config.toml
n_layer = 10
d_model = 96
n_head = 3
n_kv_head = 3
head_dim = 32
d_mlp = 512
vocab_size = 32000
activation = "relu"
norm = "layernorm"
norm_place = "pre"
norm_eps = 1e-05
positions = "learned"
qk_norm = false
attn_scale = 0.177
bias = "all"
tie_embeddings = true
parallel_block = false
init = "normal"
init_std_qkv = 0.0421
init_std_o = 0.00941
init_std_up = 0.0421
init_std_down = 0.00407
optimizer = "muon_variant"
lr = 0.0107
lr_mult_down = 0.7
lr_head = 0.00715
grad_clip = 1.0
warmup_steps = 200
schedule = "wsd"
decay_fraction = 0.687
decay_shape = "linear"
final_lr_fraction = 0.1
batch_tokens = 32768
seq_len = 512
doc_mask = false
train_tokens = 146100000
steps = 4459
dataset = "wikipedia_en"
Each number is 50 + 12 x the weight over its row's rms, rounded and kept within 0 to 99. Layers, rows and columns count from 0. The size before them is the row's rms in percent of the matrix's.

# down: layer 3 MLP down (transposed), 512x96, rms 0.0177, rows 218-253, columns 0-95
# up: layer 3 MLP up, 512x96, rms 0.134, rows 219-254, columns 0-95
down218 112:46 46 39 70 49 34 58 40 53 55 43 40 56 64 40 60 43 37 49 45 53 60 46 47 53 49 56 69 44 33 61 57 30 40 61 57 46 57 48 39 26 72 83 57 45 55 54 52 38 21 41 50 79 33 55 55 62 50 75 57 53 34 52 62 60 37 50 50 37 36 44 47 57 44 50 38 64 56 77 52 36 37 46 68 41 42 26 58 36 46 67 39 53 70 50 56
up219 101:31 59 36 49 52 50 34 49 30 69 57 47 50 62 37 53 41 45 75 58 61 36 44 37 56 43 31 51 59 50 43 39 38 59 35 34 65 36 72 53 57 58 60 66 49 25 47 53 78 57 52 49 71 44 66 67 43 63 76 42 58 41 30 61 46 26 55 45 59 58 66 62 40 37 41 27 45 48 60 55 52 56 55 55 74 46 47 46 44 47 47 62 34 43 36 45
down219 104:55 55 58 50 59 44 47 53 42 49 62 53 51 46 47 33 66 42 77 53 67 52 43 52 48 71 57 45 44 74 31 32 67 69 49 46 49 29 43 42 45 54 37 42 50 46 44 32 60 67 30 38 44 56 46 47 54 26 49 55 32 76 72 57 52 54 51 58 41 56 21 54 51 53 37 52 52 73 65 55 39 70 20 57 46 46 57 62 61 51 46 30 60 41 32 47
up220 101:32 53 71 63 63 60 62 39 53 56 27 61 54 58 69 61 62 36 55 47 50 31 52 51 53 82 42 52 47 54 67 22 42 36 46 36 63 52 44 44 43 56 54 49 59 66 58 43 56 36 42 48 63 46 39 44 57 56 24 68 56 68 54 71 57 67 41 38 55 28 51 35 50 19 57 40 27 46 47 49 41 53 49 67 44 31 50 48 62 60 46 41 44 42 55 37
down220 094:26 55 49 44 29 52 71 45 54 73 39 56 48 34 56 63 28 37 51 41 36 44 62 43 29 59 49 43 52 52 51 52 45 47 51 29 63 44 66 63 39 59 49 71 50 46 53 31 38 45 63 54 72 28 37 48 43 36 67 68 53 59 63 65 62 39 67 30 58 46 36 41 46 33 70 38 41 56 46 63 77 44 44 57 49 59 47 36 65 42 59 57 45 60 61 40
up221 108:41 75 10 60 57 60 48 23 56 74 44 51 35 35 54 59 50 56 59 54 48 68 45 54 35 47 56 71 37 64 61 45 27 57 47 48 56 66 33 30 62 55 47 52 56 47 33 55 55 70 49 45 52 70 61 50 38 57 53 68 26 20 51 68 52 52 53 54 58 51 50 47 61 47 54 59 42 34 47 27 54 44 51 51 40 48 46 72 50 42 45 50 57 40 44 42
down221 111:64 24 47 44 26 47 49 46 39 39 56 41 48 57 38 34 72 53 51 36 51 63 51 54 47 50 46 30 56 37 71 63 63 44 59 66 34 33 76 45 55 57 63 46 44 50 54 72 35 51 45 45 42 36 78 33 65 20 75 48 53 58 56 52 65 41 39 32 69 34 48 41 51 56 63 50 60 58 44 57 52 47 36 39 59 72 44 45 52 58 50 45 55 43 38 62
up222 101:48 52 24 71 56 45 50 25 67 60 61 77 58 44 66 45 47 74 44 58 43 53 58 42 50 46 67 54 59 47 32 68 44 61 48 37 68 47 48 63 68 58 53 55 72 47 52 48 66 47 53 64 63 35 43 26 65 51 42 57 41 62 52 43 50 61 58 54 36 47 29 44 49 30 48 34 42 69 34 47 44 46 32 48 48 57 15 49 53 34 54 43 40 50 64 43
down222 095:45 53 39 65 47 43 40 47 38 50 42 46 54 21 59 56 39 48 32 65 32 33 61 45 59 52 50 57 58 57 55 54 37 65 58 55 42 67 69 56 74 61 25 39 45 43 45 31 43 59 55 29 66 49 40 42 47 66 63 62 56 39 63 70 41 46 41 58 40 30 47 49 48 50 48 43 37 66 66 53 66 45 29 42 44 40 45 32 34 83 68 62 54 66 51 57
up223 100:54 34 50 38 54 65 74 50 55 30 67 55 65 45 53 60 60 37 42 47 39 37 41 50 50 43 36 60 40 59 69 55 42 39 51 51 68 49 60 56 76 74 37 57 42 28 55 66 61 36 45 51 31 74 51 56 43 61 44 35 47 49 72 51 59 48 29 58 37 36 41 46 43 64 49 55 62 39 46 51 28 56 58 25 28 61 55 37 35 52 41 40 51 69 61 44
down223 101:49 52 54 54 39 44 52 45 58 51 41 50 58 50 40 44 66 40 42 38 49 56 49 71 40 67 61 38 52 39 73 61 32 37 75 38 74 65 24 45 46 68 33 51 45 30 70 49 54 66 45 57 37 52 44 52 43 40 44 52 58 72 33 49 49 56 38 52 37 56 38 23 66 66 61 48 62 42 49 51 67 64 42 29 46 74 53 56 46 46 35 51 43 57 70 29
up224 079:57 41 44 62 55 65 43 27 55 59 27 45 67 37 49 45 33 58 19 34 55 40 59 67 38 45 54 28 45 53 46 28 52 62 49 33 37 61 54 49 60 53 54 54 55 54 68 53 77 56 66 47 47 66 27 42 35 43 80 52 43 50 54 55 33 35 44 53 51 42 51 74 38 62 60 33 52 75 47 51 43 50 53 48 44 53 51 67 33 37 62 43 34 50 57 49
down224 091:36 33 59 45 63 53 34 40 52 67 67 47 40 56 40 44 53 61 48 40 61 74 48 43 35 44 41 61 42 62 66 53 43 48 58 41 45 28 45 40 20 39 68 46 45 47 55 62 50 48 55 65 46 46 59 54 75 59 50 31 55 64 48 50 58 59 37 49 60 33 60 54 71 49 28 71 67 59 58 41 52 34 54 50 59 39 25 44 62 34 40 15 61 51 43 54
up225 098:54 52 55 32 85 42 63 62 62 37 52 58 60 53 69 58 35 56 41 48 30 39 54 51 67 72 43 58 51 51 60 52 50 61 52 38 51 59 60 53 59 68 41 49 49 38 41 46 56 35 31 57 43 71 23 54 44 47 54 68 31 50 36 51 58 48 42 27 50 62 42 63 41 48 35 58 23 41 47 65 42 52 54 21 24 51 49 51 31 51 49 68 40 60 43 58
down225 092:56 58 39 31 55 45 40 41 78 54 63 47 66 56 23 37 59 66 56 36 68 34 59 69 46 48 59 36 55 42 69 50 50 29 74 60 60 58 51 45 59 60 42 52 49 65 64 58 48 42 57 40 33 43 49 56 41 64 32 43 54 74 36 40 56 65 41 40 41 39 42 68 36 72 40 47 68 39 68 34 62 45 46 53 56 70 54 46 36 43 33 56 39 49 50 36
up226 078:51 61 60 52 30 34 45 53 50 47 48 50 37 61 52 57 47 32 47 78 30 33 51 64 53 42 47 67 43 60 55 43 40 26 46 43 61 60 44 54 47 60 75 46 31 64 49 56 41 54 59 42 42 45 53 42 58 46 28 61 42 38 43 66 54 72 68 60 67 46 53 33 27 57 59 29 45 40 62 56 43 31 53 55 45 45 58 22 57 40 41 65 53 68 73 73
down226 092:51 38 48 48 63 18 69 50 55 45 44 61 32 26 45 43 53 65 40 50 38 56 46 52 65 29 64 57 60 42 48 55 45 71 49 74 34 53 52 46 57 61 37 55 54 69 70 35 42 53 77 58 50 26 54 27 48 56 58 40 40 71 49 52 49 74 61 48 49 49 63 45 44 63 25 63 55 54 51 52 51 22 49 40 57 55 27 44 40 54 52 50 43 52 36 50
up227 087:54 75 40 53 61 46 66 43 37 58 47 47 54 45 70 64 47 42 56 61 46 51 35 24 52 59 41 71 31 53 36 41 52 34 58 51 66 57 28 46 46 47 44 61 38 66 61 46 52 73 47 48 41 64 43 48 50 27 61 34 16 48 50 58 51 57 67 41 49 50 54 40 44 42 39 65 55 36 24 52 38 54 45 58 50 48 66 43 52 56 54 70 54 40 67 85
down227 104:59 32 63 63 55 32 55 25 50 68 57 47 46 50 21 49 50 53 49 34 58 54 50 64 59 46 70 24 72 49 43 59 35 65 58 54 34 43 46 36 36 46 62 32 47 46 60 62 53 63 48 55 54 39 75 47 54 62 30 40 56 45 41 63 48 55 60 47 45 53 41 78 35 50 49 45 53 65 72 55 38 32 45 44 53 43 22 54 47 60 55 43 68 61 49 25
up228 105:50 70 38 36 39 64 67 42 22 50 58 55 59 53 62 42 44 60 43 61 50 52 38 67 43 51 43 37 54 56 50 42 67 47 54 50 36 67 42 53 34 43 45 72 42 34 52 54 59 58 33 70 45 57 15 44 41 44 58 53 49 72 41 47 46 67 45 46 69 45 55 48 46 21 44 37 58 51 47 30 53 66 26 63 57 59 55 63 46 42 62 74 70 60 42 44
down228 103:34 59 55 60 39 41 37 45 32 43 61 55 50 74 40 55 64 40 67 49 59 40 52 36 23 38 50 64 54 56 44 48 50 50 49 58 76 53 67 67 47 65 39 69 63 49 39 61 54 43 52 50 61 49 53 47 53 41 71 52 73 53 55 54 68 13 31 65 40 55 40 53 32 47 61 55 40 39 47 36 30 56 52 48 30 54 33 66 42 42 44 30 52 68 52 51
up229 099:26 49 56 44 51 51 50 74 32 44 68 44 38 44 68 64 37 41 45 50 78 49 58 69 51 53 64 57 47 43 25 59 33 68 41 50 50 61 50 60 49 62 54 45 40 41 33 37 82 34 40 59 34 70 42 64 47 77 68 48 59 51 46 52 47 27 39 50 63 48 54 42 53 38 40 57 28 58 41 37 40 69 44 56 60 61 61 60 50 54 41 40 39 56 49 40
down229 107:50 44 33 55 37 44 47 54 61 44 73 35 57 63 39 51 50 42 64 36 33 55 49 43 26 30 52 30 70 60 28 60 52 65 49 46 61 49 43 58 61 48 73 51 41 65 47 56 32 47 67 42 65 51 66 55 46 36 34 27 38 41 62 57 56 76 55 54 64 41 60 47 69 68 44 55 63 45 51 48 51 43 62 36 40 51 35 32 34 35 45 78 58 49 37 52
up230 102:40 62 33 39 43 50 39 38 67 58 59 34 50 47 45 58 43 47 56 50 41 38 28 25 40 37 61 40 34 48 45 55 42 67 69 57 55 71 32 32 50 64 42 72 57 68 55 60 55 65 52 48 64 59 53 38 59 44 55 42 38 47 48 61 64 42 48 45 35 48 49 35 40 60 85 62 54 38 36 60 53 43 45 63 53 68 56 40 44 55 70 69 40 43 16 50
down230 097:49 48 50 87 20 52 47 44 45 72 64 48 66 49 59 67 63 50 49 38 58 45 33 62 64 75 68 53 47 47 41 35 53 30 38 39 35 43 71 44 65 28 69 43 59 48 42 68 42 61 67 62 44 56 46 54 54 56 46 74 55 30 47 47 62 38 58 43 33 59 39 42 55 53 38 50 45 46 34 63 51 45 37 29 56 54 39 53 36 39 54 46 56 42 52 57
up231 106:50 68 48 45 70 34 40 61 56 50 42 37 48 35 57 45 43 45 50 73 55 38 29 44 53 54 35 53 44 31 50 44 37 46 56 49 45 51 59 49 39 51 68 42 41 41 52 76 55 46 65 34 45 56 48 68 44 47 55 75 41 56 41 41 62 51 77 56 19 46 50 41 46 38 41 51 38 42 62 45 57 76 62 54 65 50 68 30 16 57 68 65 64 48 51 58
down231 109:22 62 57 51 53 55 57 53 51 31 38 53 53 44 57 66 65 39 34 46 58 57 59 38 62 42 58 25 69 56 62 59 37 41 63 46 54 46 49 47 43 25 37 45 40 47 69 55 66 35 50 22 32 52 71 30 55 38 58 59 51 73 57 57 55 47 47 51 76 53 54 58 29 59 37 69 35 45 55 30 47 38 67 58 65 53 54 45 39 62 56 35 62 54 39 34
up232 095:31 56 55 49 50 59 28 66 52 53 51 34 78 52 47 44 28 32 44 55 59 50 62 09 37 40 58 46 58 51 38 60 59 52 52 30 31 61 58 64 45 43 49 30 53 54 65 54 60 41 52 45 68 49 65 64 63 62 49 40 55 41 49 74 56 66 58 54 45 66 69 40 24 57 52 63 41 51 39 62 47 52 52 53 47 52 46 42 24 67 49 37 37 40 46 50
down232 083:57 48 38 46 37 66 32 54 51 29 55 49 61 43 47 54 54 50 50 49 40 58 50 57 38 61 37 56 37 62 54 41 40 55 41 35 80 46 80 41 64 36 49 31 37 46 43 50 55 62 53 31 40 56 61 59 43 54 44 81 73 37 37 53 54 53 51 50 53 40 45 31 42 64 62 61 41 32 28 65 60 31 67 40 55 41 80 47 55 33 62 45 58 66 57 60
up233 098:48 49 22 66 70 37 49 29 33 56 54 60 59 37 46 71 59 62 51 65 44 54 33 59 67 68 46 48 44 52 47 42 67 45 50 50 46 72 49 59 52 56 41 44 43 37 48 59 63 61 55 26 11 76 56 67 48 52 61 47 41 55 61 56 40 70 60 49 41 32 44 50 57 55 52 37 38 50 47 29 44 51 47 67 41 60 47 59 31 55 28 58 45 61 41 62
down233 108:44 49 50 63 59 32 20 81 60 50 37 47 58 26 35 34 50 48 50 45 58 45 44 63 44 49 37 45 51 56 46 38 54 39 47 43 47 39 57 53 70 33 57 50 53 65 54 40 59 57 46 36 58 61 66 50 31 34 36 36 36 35 41 50 44 74 46 49 49 35 66 55 55 78 70 37 58 39 77 70 71 38 65 71 54 54 57 53 52 60 48 48 41 57 50 49
up234 091:58 49 26 44 47 49 51 61 63 54 44 42 77 67 41 35 46 15 54 55 43 46 38 53 66 76 50 46 52 50 35 61 66 34 63 32 57 62 42 53 42 34 62 66 54 39 51 41 63 42 50 45 56 44 49 31 45 52 65 40 47 30 50 54 69 50 39 25 69 49 41 61 39 55 38 33 44 83 36 52 49 53 55 46 63 73 58 63 54 62 63 45 49 45 50 54
down234 084:64 46 63 49 62 50 54 55 46 52 59 53 31 30 37 47 64 46 45 64 63 50 44 44 41 43 42 44 65 37 38 43 46 59 47 68 50 50 29 69 54 48 31 40 62 67 49 54 28 61 45 51 22 54 32 64 59 47 37 44 52 74 35 56 42 66 57 68 56 49 44 31 65 31 54 66 45 24 54 70 36 48 46 41 34 39 79 61 42 48 52 45 66 66 45 58
up235 095:51 49 33 52 49 44 53 57 51 40 52 48 59 56 66 42 49 42 29 48 53 49 25 61 45 37 46 26 72 59 47 75 28 37 40 42 49 60 52 48 59 51 69 55 50 45 48 35 48 48 44 59 82 44 52 43 71 81 57 57 57 47 49 56 52 67 41 70 38 32 58 63 37 40 43 31 65 49 61 69 50 36 55 50 34 55 29 37 31 37 55 72 49 46 46 38
down235 092:17 63 49 36 66 64 48 36 59 38 64 60 60 40 38 57 53 47 61 47 41 51 60 56 57 53 57 53 62 35 53 49 48 44 37 68 57 36 61 45 41 58 52 62 57 45 45 62 45 55 35 39 40 60 27 44 52 54 34 46 45 71 41 40 31 44 47 39 54 52 41 50 63 66 35 44 55 35 30 30 69 68 38 54 63 82 73 48 70 53 29 63 44 57 31 54
up236 099:49 82 50 47 54 54 33 63 26 51 65 51 46 33 54 54 55 66 45 68 46 58 57 52 64 59 51 67 45 57 42 25 50 46 47 55 64 46 49 34 52 58 37 34 44 58 45 51 70 69 41 24 36 73 44 61 51 35 53 68 48 38 47 58 43 42 41 38 60 58 51 41 57 37 32 73 31 40 34 35 63 50 55 37 40 34 61 73 59 62 56 39 46 57 67 55
down236 108:51 74 46 62 56 49 65 46 49 44 69 51 51 37 37 37 62 60 58 36 49 24 47 64 46 54 45 58 66 49 52 42 37 56 49 53 26 33 60 55 43 51 51 34 37 35 66 56 44 63 32 61 63 48 37 48 34 71 30 33 41 58 69 42 39 54 65 58 60 46 54 47 58 63 66 39 47 38 68 64 72 42 28 41 71 47 50 31 47 56 43 34 67 50 26 45
up237 095:57 56 40 59 48 56 72 93 31 29 64 58 48 59 40 51 38 27 41 38 59 51 54 39 39 44 65 67 71 65 58 50 37 41 54 53 39 67 36 39 50 46 32 44 32 33 61 50 46 57 55 55 56 59 41 68 52 45 48 31 69 67 79 48 46 51 45 51 58 53 51 55 42 49 46 59 40 44 65 32 60 27 64 53 57 49 58 55 43 55 41 32 46 40 56 37
down237 092:41 50 59 50 60 54 50 64 45 52 31 28 54 63 60 51 78 52 33 71 68 61 54 61 48 41 43 50 66 47 65 59 28 53 43 46 63 31 45 46 62 27 47 35 59 34 50 62 47 30 60 51 72 40 29 57 54 67 42 46 44 68 57 43 38 32 56 47 51 67 41 14 42 50 28 47 52 70 50 52 51 61 60 42 47 31 64 57 41 42 50 38 62 51 55 56
up238 109:69 44 50 53 50 60 29 51 32 80 56 58 57 57 56 42 28 59 43 34 51 62 47 34 48 53 40 42 32 57 67 60 72 53 55 32 66 34 47 39 62 59 57 56 48 54 57 58 52 45 37 35 73 57 25 50 44 57 63 48 55 35 28 41 59 34 30 54 28 52 48 73 50 47 58 47 51 65 45 50 34 43 34 51 46 57 66 72 69 34 62 50 45 39 44 60
down238 103:58 35 49 45 56 50 63 64 63 32 48 47 46 51 66 60 60 51 33 34 62 39 38 77 55 59 55 50 46 57 49 26 52 52 53 59 35 46 47 61 43 24 35 37 55 35 62 59 89 45 42 49 48 60 62 50 46 27 60 58 59 65 46 42 62 61 35 47 25 63 52 38 51 43 38 53 53 44 43 61 49 35 75 40 44 47 46 57 34 39 63 45 39 46 82 44
up239 087:47 69 33 56 54 51 56 33 39 67 57 32 38 43 41 67 42 56 44 39 42 56 33 60 46 49 27 59 51 48 24 49 59 40 48 28 57 51 53 62 59 66 30 63 41 36 55 63 46 36 38 49 45 57 69 67 48 54 52 48 67 53 63 33 26 57 67 33 22 72 52 68 55 63 63 54 49 32 45 46 52 59 61 42 52 50 65 74 47 40 41 47 30 52 57 53
down239 087:46 35 35 33 55 34 30 71 41 58 50 52 72 53 41 29 55 39 32 37 73 53 64 47 57 45 72 32 41 49 45 39 57 59 61 60 49 33 60 39 57 34 46 58 48 35 58 56 47 70 55 62 72 55 56 27 63 56 38 40 44 62 53 63 61 50 37 52 54 31 48 48 44 40 62 46 57 44 45 46 53 57 45 79 75 46 25 46 49 54 47 34 52 72 58 63
up240 106:47 63 23 51 71 46 49 47 61 61 62 51 59 46 50 58 40 53 37 66 36 50 32 47 61 46 58 55 58 28 36 65 50 42 37 30 30 48 22 45 33 76 44 56 67 22 58 54 44 47 57 66 66 51 39 62 51 57 63 53 45 48 42 49 40 58 50 63 55 54 53 59 71 44 50 41 43 58 32 40 41 40 62 66 62 59 44 81 43 26 56 58 35 41 56 49
down240 113:60 50 38 52 41 54 45 31 42 49 35 55 38 40 62 49 38 39 31 70 47 47 53 46 58 55 36 28 39 55 82 53 70 59 70 78 52 40 55 37 40 79 46 58 51 56 48 40 62 47 71 30 54 62 39 45 58 60 61 50 47 46 61 66 52 35 41 67 50 37 36 32 54 40 57 27 56 51 47 56 75 56 35 66 46 64 55 46 47 52 39 50 57 38 30 50
up241 102:54 33 54 52 34 60 65 48 35 40 55 37 70 42 62 84 79 40 59 66 37 37 44 50 53 40 60 60 58 68 34 66 61 40 24 31 44 40 32 47 45 67 53 56 49 36 65 50 65 63 46 52 58 67 43 37 49 48 63 45 32 48 50 31 67 45 58 54 63 54 40 35 44 32 64 45 54 54 45 48 37 54 39 44 41 53 47 42 67 42 69 58 58 33 43 43
down241 094:41 49 58 42 57 48 31 41 66 53 49 44 66 37 43 35 48 63 44 50 36 33 65 36 59 49 50 37 64 40 69 37 34 39 69 72 65 62 56 46 43 29 35 45 39 50 60 61 36 56 39 43 50 43 53 28 58 45 52 71 58 28 51 56 57 48 45 65 42 41 57 71 51 66 29 50 60 57 51 32 59 32 41 51 49 62 40 50 43 53 47 61 90 56 66 65
up242 096:39 72 49 54 47 34 55 41 54 31 46 49 56 46 51 63 56 43 39 43 49 58 41 52 29 67 57 39 35 67 68 35 47 36 34 54 58 65 52 43 61 48 39 56 48 61 35 32 45 65 57 46 54 49 51 38 37 63 41 72 44 57 64 67 61 29 23 53 22 43 49 69 71 58 51 84 38 60 44 63 52 53 41 56 31 48 54 44 47 73 53 51 36 44 60 44
down242 094:65 22 39 33 46 49 47 58 52 46 54 58 40 43 34 28 28 67 45 43 69 37 59 39 55 56 40 60 31 40 40 47 38 54 39 47 52 45 58 48 48 38 65 66 40 41 48 66 62 61 56 40 57 52 43 76 77 60 39 63 34 45 58 47 68 36 59 44 42 45 60 49 49 41 34 27 50 57 36 73 49 57 40 50 63 58 61 57 71 42 77 33 56 63 44 58
up243 103:63 44 62 49 66 41 54 52 51 45 50 53 63 59 60 42 52 38 50 38 66 59 36 56 42 40 65 29 42 54 56 33 59 67 47 65 55 42 54 48 35 45 62 41 40 35 29 61 63 66 55 31 58 35 73 43 44 40 64 33 58 86 39 26 64 51 45 43 44 57 64 37 62 25 45 41 39 47 58 57 55 43 42 61 67 40 73 23 60 48 56 54 49 42 43 62
down243 092:44 70 51 58 36 34 49 51 44 51 54 44 53 52 41 61 40 48 41 66 37 54 42 31 39 44 38 71 71 55 56 56 37 30 52 69 59 45 41 22 59 49 58 58 41 61 58 54 56 54 52 72 33 57 46 47 45 60 39 41 35 24 62 48 37 76 51 41 57 48 37 51 69 64 74 42 42 43 39 57 54 67 42 65 38 52 32 56 73 59 29 48 52 55 78 46
up244 096:47 42 63 63 57 67 19 33 64 34 23 35 74 45 76 44 31 47 43 74 45 33 41 58 63 51 47 38 56 56 64 58 47 54 35 40 62 59 65 62 67 53 46 50 74 57 48 60 56 44 56 43 55 63 47 57 62 51 47 70 23 47 45 57 43 51 38 50 38 48 44 48 43 46 58 46 26 42 25 63 40 45 57 60 41 42 59 50 37 46 57 64 41 57 64 56
down244 092:45 66 35 42 44 42 51 48 64 49 48 59 32 76 48 53 51 63 46 33 54 64 58 58 28 56 51 34 60 49 31 43 60 64 62 46 53 52 41 43 30 54 83 54 18 43 54 37 64 41 54 59 65 28 63 48 45 59 46 24 83 63 51 55 62 62 37 46 56 35 45 49 60 47 43 44 62 48 59 58 61 47 44 59 39 57 32 55 57 56 37 49 47 59 49 27
up245 100:60 34 47 29 63 49 60 52 38 73 45 43 47 64 48 29 67 55 45 42 57 59 32 58 54 87 54 49 44 39 44 65 72 42 52 61 65 62 30 28 32 58 66 45 61 42 56 63 40 55 54 55 55 42 50 40 60 56 41 47 34 37 53 64 53 53 47 35 62 24 49 61 48 40 70 38 50 59 32 56 40 55 56 55 42 44 37 36 76 66 43 54 35 40 57 41
down245 090:47 35 59 39 41 85 55 45 45 56 33 67 36 58 79 49 41 40 42 44 57 43 40 36 43 68 50 64 33 53 40 33 49 48 60 53 63 64 39 57 58 46 35 55 26 34 43 40 43 55 69 34 70 44 43 54 51 39 56 67 60 61 59 50 50 34 65 53 49 59 29 46 62 41 52 42 19 38 44 75 41 46 44 57 46 44 41 70 47 52 63 52 51 43 72 45
up246 095:44 71 43 56 41 63 68 49 42 41 44 34 66 65 51 74 45 49 32 52 38 43 60 51 41 63 45 55 58 39 43 46 50 37 67 47 46 67 50 63 53 72 65 61 36 43 48 30 49 53 34 46 43 61 38 38 62 46 73 40 43 37 48 60 42 37 39 39 51 60 34 70 29 62 78 35 75 55 52 54 56 36 34 46 61 58 53 53 25 49 51 40 35 50 69 60
down246 084:55 55 70 59 56 43 45 50 40 65 57 44 53 51 29 34 68 47 47 45 66 50 44 53 42 44 46 43 55 48 62 61 42 48 52 63 30 31 32 52 83 34 27 51 56 72 59 55 45 54 52 56 59 27 54 55 56 78 23 62 62 66 58 64 57 54 28 57 55 36 61 49 57 43 42 46 51 33 55 28 45 62 57 32 56 47 28 47 34 47 59 47 70 48 37 41
up247 109:39 58 53 53 43 60 62 52 35 53 47 44 35 45 57 45 51 53 49 80 25 45 58 31 61 48 24 66 47 48 56 52 47 56 44 31 73 49 55 48 50 59 35 59 79 40 47 50 42 57 60 41 46 50 46 39 59 63 59 74 29 56 56 61 54 31 49 33 33 68 48 36 20 46 55 60 20 48 63 58 36 53 46 55 51 44 59 44 69 49 68 67 52 41 37 49
down247 100:47 43 54 62 64 40 51 60 40 36 29 38 71 54 27 48 42 60 52 33 71 53 62 53 61 57 63 29 44 49 52 57 53 60 67 39 42 59 36 73 34 53 34 57 36 50 49 42 62 38 59 52 59 41 42 50 37 58 68 19 54 60 48 31 62 39 40 54 54 48 37 37 55 42 37 52 59 41 38 48 40 68 54 73 73 53 35 54 45 54 34 55 50 56 86 44
up248 101:49 47 71 37 61 51 48 53 47 48 49 58 66 61 51 49 49 56 54 28 44 68 57 60 44 25 51 59 29 54 47 30 51 51 45 48 29 53 55 59 67 82 59 31 64 58 53 68 43 61 58 61 50 68 48 49 23 39 62 40 51 42 34 67 53 49 51 74 61 56 47 50 66 37 33 52 43 38 71 49 38 32 54 51 58 37 56 30 59 63 52 32 35 42 29 46
down248 095:41 55 53 64 48 37 31 58 48 77 46 59 51 65 30 34 40 58 32 43 50 57 62 36 50 61 52 37 21 50 45 48 23 59 31 26 62 55 65 56 62 44 72 52 56 43 48 56 65 38 55 32 60 42 62 60 41 43 63 74 38 47 48 71 63 48 55 32 63 51 49 57 45 36 47 58 50 56 44 50 60 30 62 49 53 34 55 61 45 30 66 53 59 38 46 71
up249 102:46 49 27 67 42 41 42 34 28 57 65 50 50 56 44 78 33 39 75 67 38 43 63 63 41 74 27 46 46 62 46 47 36 73 66 60 42 41 54 58 52 70 53 49 34 38 51 51 63 69 39 46 48 67 53 51 34 49 52 51 60 69 42 41 46 61 46 56 52 31 50 53 40 46 32 30 57 46 53 46 49 55 38 49 49 54 60 37 63 61 26 40 59 74 43 47
down249 113:53 52 39 60 55 76 56 48 66 53 58 61 53 45 45 28 49 40 74 46 59 55 58 55 46 62 32 47 41 64 51 44 47 47 26 67 36 40 65 52 42 51 40 43 81 29 43 43 44 54 48 33 57 62 31 73 51 45 39 40 28 65 38 40 50 46 54 36 57 66 40 58 34 29 35 57 31 58 66 64 43 68 35 42 57 50 68 58 64 57 53 42 69 45 45 52
up250 116:37 69 40 65 50 26 27 47 34 68 61 51 59 45 28 37 50 65 75 51 48 48 36 62 52 47 56 54 48 57 81 53 48 42 57 54 63 64 51 32 37 45 55 52 59 42 57 59 30 39 58 32 51 33 60 67 55 69 46 58 68 37 34 54 67 56 43 49 27 45 57 44 32 41 36 53 50 42 39 57 58 41 71 68 43 53 41 37 39 49 43 69 51 51 31 48
down250 124:37 42 41 53 57 52 47 68 35 48 53 47 83 35 49 51 49 55 50 68 22 54 64 47 52 59 40 48 53 46 54 66 53 46 60 34 62 58 64 46 19 45 71 58 69 41 53 39 59 50 49 56 46 54 80 43 52 69 55 58 44 47 49 43 58 59 45 21 61 45 33 52 37 29 60 37 35 64 60 65 50 57 59 57 51 36 52 24 36 50 26 44 41 55 45 37
up251 109:69 57 23 32 36 53 49 52 52 49 43 57 49 42 56 50 40 40 53 68 36 50 49 62 49 46 67 41 61 42 45 70 42 58 43 30 66 50 50 58 36 52 76 57 29 34 72 49 56 44 30 75 39 55 66 54 44 60 66 47 40 39 59 41 42 50 57 51 43 41 60 74 32 51 71 19 56 52 41 48 31 65 52 50 25 53 65 49 38 49 56 61 51 43 63 54
down251 111:50 44 73 43 64 42 22 56 56 60 40 63 46 53 64 51 44 66 48 49 55 43 67 22 39 19 44 58 49 50 56 58 38 54 42 39 48 40 42 57 35 50 53 50 15 65 50 40 28 56 55 38 76 45 50 36 53 54 38 36 57 55 34 39 57 55 38 69 67 62 59 54 61 56 39 60 70 59 39 42 43 61 43 71 65 69 54 59 53 32 59 50 46 42 50 58
up252 099:50 70 46 57 41 53 66 57 36 47 49 56 32 60 46 59 56 38 57 39 74 65 41 43 45 39 55 41 60 46 61 49 55 54 21 42 34 51 35 51 48 41 55 37 24 41 58 46 29 35 47 50 47 66 48 49 18 55 48 50 61 59 60 40 76 54 63 58 53 54 57 65 57 42 33 60 50 34 80 29 54 60 40 30 72 50 32 52 56 69 49 53 46 36 51 51
down252 096:54 59 39 65 54 49 57 62 53 27 58 72 52 48 60 37 67 75 49 53 39 50 38 61 38 37 51 53 58 38 47 33 44 43 42 55 54 65 53 55 43 42 37 51 62 50 46 44 54 66 64 62 56 47 75 58 39 42 62 35 52 52 38 45 22 65 28 69 52 55 49 51 54 71 54 50 37 42 58 60 54 21 51 39 25 45 57 39 36 66 28 68 65 47 62 30
up253 112:25 41 48 45 63 75 64 51 50 68 47 46 41 49 65 68 48 32 46 59 67 50 40 50 43 58 69 55 60 30 42 47 36 49 48 48 28 75 48 74 53 47 59 25 56 43 40 58 47 46 21 34 50 45 74 43 47 61 57 61 51 73 63 47 57 34 61 61 58 57 63 71 42 42 54 50 50 37 55 39 33 44 62 46 37 23 60 42 50 52 40 47 54 62 53 47
down253 123:36 53 32 32 32 64 47 57 48 29 61 46 62 63 67 50 44 45 57 50 64 62 51 42 58 63 58 53 40 26 46 34 72 48 67 56 48 55 45 68 43 48 86 65 55 58 45 41 31 39 31 58 55 48 56 38 31 52 30 45 48 58 72 32 56 51 34 59 46 55 56 50 62 58 76 39 43 50 57 44 44 43 56 47 59 49 35 47 57 58 59 43 21 55 64 35
up254 107:52 69 47 56 52 52 41 76 46 49 69 35 53 45 51 43 55 54 57 32 51 44 66 38 56 41 49 57 62 39 79 49 53 41 27 67 52 41 62 53 64 39 59 62 59 44 58 43 63 40 40 47 44 66 63 54 44 33 65 20 43 46 54 38 48 51 49 70 50 60 79 71 53 50 51 22 37 48 32 27 49 48 57 62 40 58 49 46 24 55 33 44 51 34 57 43